{
  "hidden_size": 160,
  "qk_norm": false,
  "tie_word_embeddings": true,
  "init_std_qkv": 0.0395,
  "init_std_down": 0.0,
  "beta1": 0.95,
  "lr_head": 0.00865,
  "schedule": "wsd",
  "max_steps": 4889
}
Each number is 128 + 24 x the weight over the matrix's rms, rounded and kept within 0 to 255. Layers, rows and columns count from 0. Numbers have three digits each.

# layer 10 MLP down, 160x448, rms 0.0373, rows 100-159, columns 192-255
161117068175079152125151185170129104127125181084121188070145160126114117119112119128115121150127093124143082107125131115113085126135096116117114076125121112117150107162153106128126132121135106
124134176152159147125116146155137160153073114133125109108094116143097119137116129168149148120149120127137121108140097157118163128162148110127139161088112121164131184138080117142093152138134117
112106169157127126130123064145129128168149107133106088129110161095135125079148060151152116135134139150125126142100182129122133100129142139128140157185122126125148175113152108126112102101126072
115102160117093144122128146089108114170098133111130132114118149130170147156179118114160118125140125178120137093150161157107175137098126119081078127120143175140127114126138194118082168100091136
138146149143138107143158122113195105118113120138145128147138084140112132135147114122143120138156154145140128173121128108139144139122161116112063136154095138117144118112195147159077131114155168
135078098093139155154141129088137165142145113117105112174117122150082132111127131151123136124165112131118132137061179153115128121117142164122102110132102148166141199114143147181103123102153137
111140135141122129124149106161114106121104158143122118078162113141101139098132141098089139115126171171129159129074120103190118118117112136137138081106107125129164154121148116115129100119171163
133131130132085117109146157175147095125150156153091131136131135139133094124119102141105126113168127077080095122145135159088139086134114125146194117205107162160125131086137095148164093070124084
144133163118153100145107137167110100126130098148081112127141134138131101141166136129098162123119178147125180145122143139116077136189143097115128156150102135105153142122143115157152134098168123
089141113146128129125132146113128170141116092133156107132108143104120155118125099148103136118105112130138122144103127096106122127118122133145150158150114147113120141129101132109109130148086139
113111139136128108078164080081150134128106111128140127120145186131164134148146149085084116157177125133076155142124139139107120119075111154115132105107158134145097156100123123125193148151129146
116162110113142144111142129111141176127123135127124112113111142113182139123134143113144154166148139184115118119160112141110146111147151101098124100142094144091103127103147138121106159127120101
143135145136142132139109150143088152109148124116111136108136143135165162146142102122129113148109116121162142097138146119124111117134121140140084117176088123123118086121141166144139152169116135
164106098134155133131071099092167171134148144184099120121128158161110155102168141138096123145136106118151129151147141124127139113121119120147134157139144104119099132138136103164136130123172142
125124104123111148109135137145132172107124092102131165128118075133148104131125117094129172111150128086113135118087102097122101110099119131133151135149113147162083147177093147116123137113149110
168103130126111108132144135109107123118091088130096143155163170130108094126092129131128111090123144169113116126124153118156104134100147167161155118130117144121138174114097120133098168117131165
119136131077147144151123118113154138072130158128164151160163133123105163124130090127075119093116079099139110092105165104126149122123163156145155100164130161090100101136089159084143143121168102
147148097108115132152149122128089102112147186141125158166130130149118125150107136137100168140138167097116145142134137125139121116118133137114179135141098131135145091162160151147127133090173131
090144166150088148138089149151144160138138143138132109140127144114136141128144148181123144108183178155145143127123131143075104110150108141147108129159080099115164165098115121135122125154116094
096137167134177141113146121147146120103133132124119135103131079161118140119122099135108127141137115139157103104119130106117123133089130145138177119167151143158127106110119184147096153101139135
128125152138099124116105074138125162165117156139113142091085149129110141098143150146118127120145150088092135141130140092140113162124142132142100132113158093106139111125085156142113118142089100
102160113145116109146152133122116089135168123165132080178127142168097098138090092092109097177100116099099099132123142106130114154106153164138119165127083081125164168107114154097153155127089097
100119124095121115167140168150079100141122111113111150163075141109109119143091121137147142164107140146119141081123176162130157123099165138129174158124145147143150142095176098153115130100122150
082139144123085150140132108148059144130147122118130094153127130147149078165150125160192129117132121129150158110108126131117165132140133112158118105148179174145122074160137119139092130110126158
101163116109146121117138135124100140113120155177123093060167135112117148153135128142144126119067115079087127157122136123136097126125099149140117128081106140123172125154161111151137114139160137
157136115101113106136140144118117112108119126124163115157133094158120090145106115132116113149163115129165145135162137156140103142081158143134112115081133121146104124130163145119117130142096123
122132151136105118115111139129143162109120120136124071155114179149115116172121115067127104164099105100127109121113104149155142115137138150130118110131157132115085168102133100120111144138117123
148119131158119134130127108112108175149156114129141118142106093100127087154133154144165134160110121159140095160152140111126163137162147111104102095125120130139107124107152100167161145092109177
123122179148061152113147157147101098109132090139099096147155141105127091103116154157147132202139137101141113108124156142144116126147111067112167110142121140148132152126137116129084139084147151
152147117080148098122069081137149160079128106095094129088121158104123186113164079145135118137140145123139152122134114099119150101123127109174134137140130159138155144135105141091108079119085092
163134086121124161118152124120112128123144110104101121148141122111152138114151123133159156129078166117168161119128125158183121135122114126173137081091147114121158136166116146134107104128136129
133120060138131115121165123131164132114098116136082151166152140107136130127136141093115116089161141138112122103137138127141137155143109137111136104120107159145094151118167137074141108147152160
135125097129165131094135118143118134114089097152108127123118154107094158163151079099138086152145131137102134131174129158142137138154150129147144143102144192092169095136121145123143103167140137
126143128115113136152123104163125128152102111102153104113139125130091125102135083099169137157144107080130075117126144168124086153134132118117107115145107141124132144176126141137149133137134103
131113123108117126096117135107100084088169151111147136066155136118111131154145090122135148107106108174136153155138084150135120088126184157155125111157142143130090111130128107151120123170097154
113131166077146115106156186128142091145144127167152128116171137141130136122172126138103167108095132113158133128111112117148125132128112134123132167114134098119116140070135124150167133112132141
119143081106121143114093133133137072146150117132121136144132139129151125161149140122140130101156130162110119178134135102064158110134109164099132141107137099157100130141130109113145130145139171
101162115149125136124106080121101123131123120139120088144113125149116140124126095152154090136140155116114127150130136139136146136152139148119090167141122136108137114138157096140082081117190099
094081113131132116157146115129134144085111093098111098131115128135113118163126110118128116168096120105118127139159130107118108145095189108106117133095162136138145131112156128118123115107106085
116120152183122137145142159121138143160151126149147120128158108136129073140095175130168112117145133087104109130109100158155137171133110133144133121172118135139111144155154101110122144100056120
134103144132129083128185192123112132136100137103136124116096130135145114118128126172159154194106177149130110095110115141149093126138147141118120132092123079109109121140131122140127134106109139
159170085139117123116131069111150095167124173154146093108129184155135144126118121114129114120104157113096160150141103166148113092119122125155158102156136156128120109173131135132181115162154118
126160116097145094115134083109122126100111144145135138107146178103186156120134143142150174127085121106137162137161143093121128131135082137097162112171128134115158122144122128085147122161157138
108150134110105171111084113124096150126121099161108130124123165132146137173148166130123095104142152089094111126100108156162096117105101073150128143134122153107132093164135162150150120138114124
159149133121116211094134109128134091126095104113131165143148112155142110160148158123140141118160148079095081164129134140129123167152132180117137103113129124158113130128122126152128141100137125
094162123165151119117123131108148154138128140130141144153132128154108165134099143153115158084149171114100084088124115110119124148131126111126154134115121130123153145185124175114092122102144111
117123138127132138121078109154105110109146142124137133145095139168138116125078124122122140179172123092123121112123118117187124124150162128151097142150128149129165126121131102138109136178075120
107154122120102098144148122114126137117131101128128124122116124117143124121158090142108101115100130121161091114131149168154120131148103138137115151160122157118091116117073122099128101129109151
126131140149133139131119112110172165105111106103079118119123126110134141144123120157160126139127143157158119126121081142137118108097110174107126184076113118108168166109109154140110192137136129
142121129154145115128117102086168106113122114125058116110127117137095131174144135152087154164173143149077145149147145095112172099115124120109150157079081156121128127098142099133140133143145134
155134154102147130130154169120126128118152129146122121119107163158179133115095108099132105147155113125132152114090108138143120123104128116160102132132116136098152136117072135137117123116137140
166154112091130094148159099103117104098102117101101144127108117117164127151143164136144116135136121115144088125109103115116155138151168116138139114131115105176080151134127140092098134138132114
140147188119113147161141147159123127136124130111116153109129171125154157145145132096096136158157118101141108169167152128106120138145131136132184097128163141126129151139107126130175121149170140
181132148155138105126121143129131133135149122103158124101147145125160114151132149150107073153147118130172159162128124137114122133114131146097095130113117146130106116124142102111118123120112129
113157093136104100134122103161141135135128143143176151106153106107101096115119153123120117116131164130127130112121121146110121125165104117120151144062089148078149133137127102122083144153093121
152149175153149145130120117121131140159156120134129145088136145100160093119155105134068166133150159111149109128069107150102126145094136114141119121121123136125128109115106104126131133126110145
131067174133105110112092130147145092116131125126142107144109151100081150106128139112129125110130105122185134124106135127163111105131150129084126142133134091068119139133162087145095147108146186
150116112125140137109192092133132109187125134184147164126117089126123087158145112088089091153151110132142129106138123104155180112160104148135100087097156111143092124111148148138158148153120166
119119147091147124122168049151146119137136133159119133132111109110122136144133129161151182145143128139140132172133124150091106111166098074116178061170112095154151125168141173144184141124128176
133118091115152123087157085121135104179137107129131094118105107096142159127114104107091146097133124150098120107118091138078120143120131110100121155126144115161144138106150120177129132132139153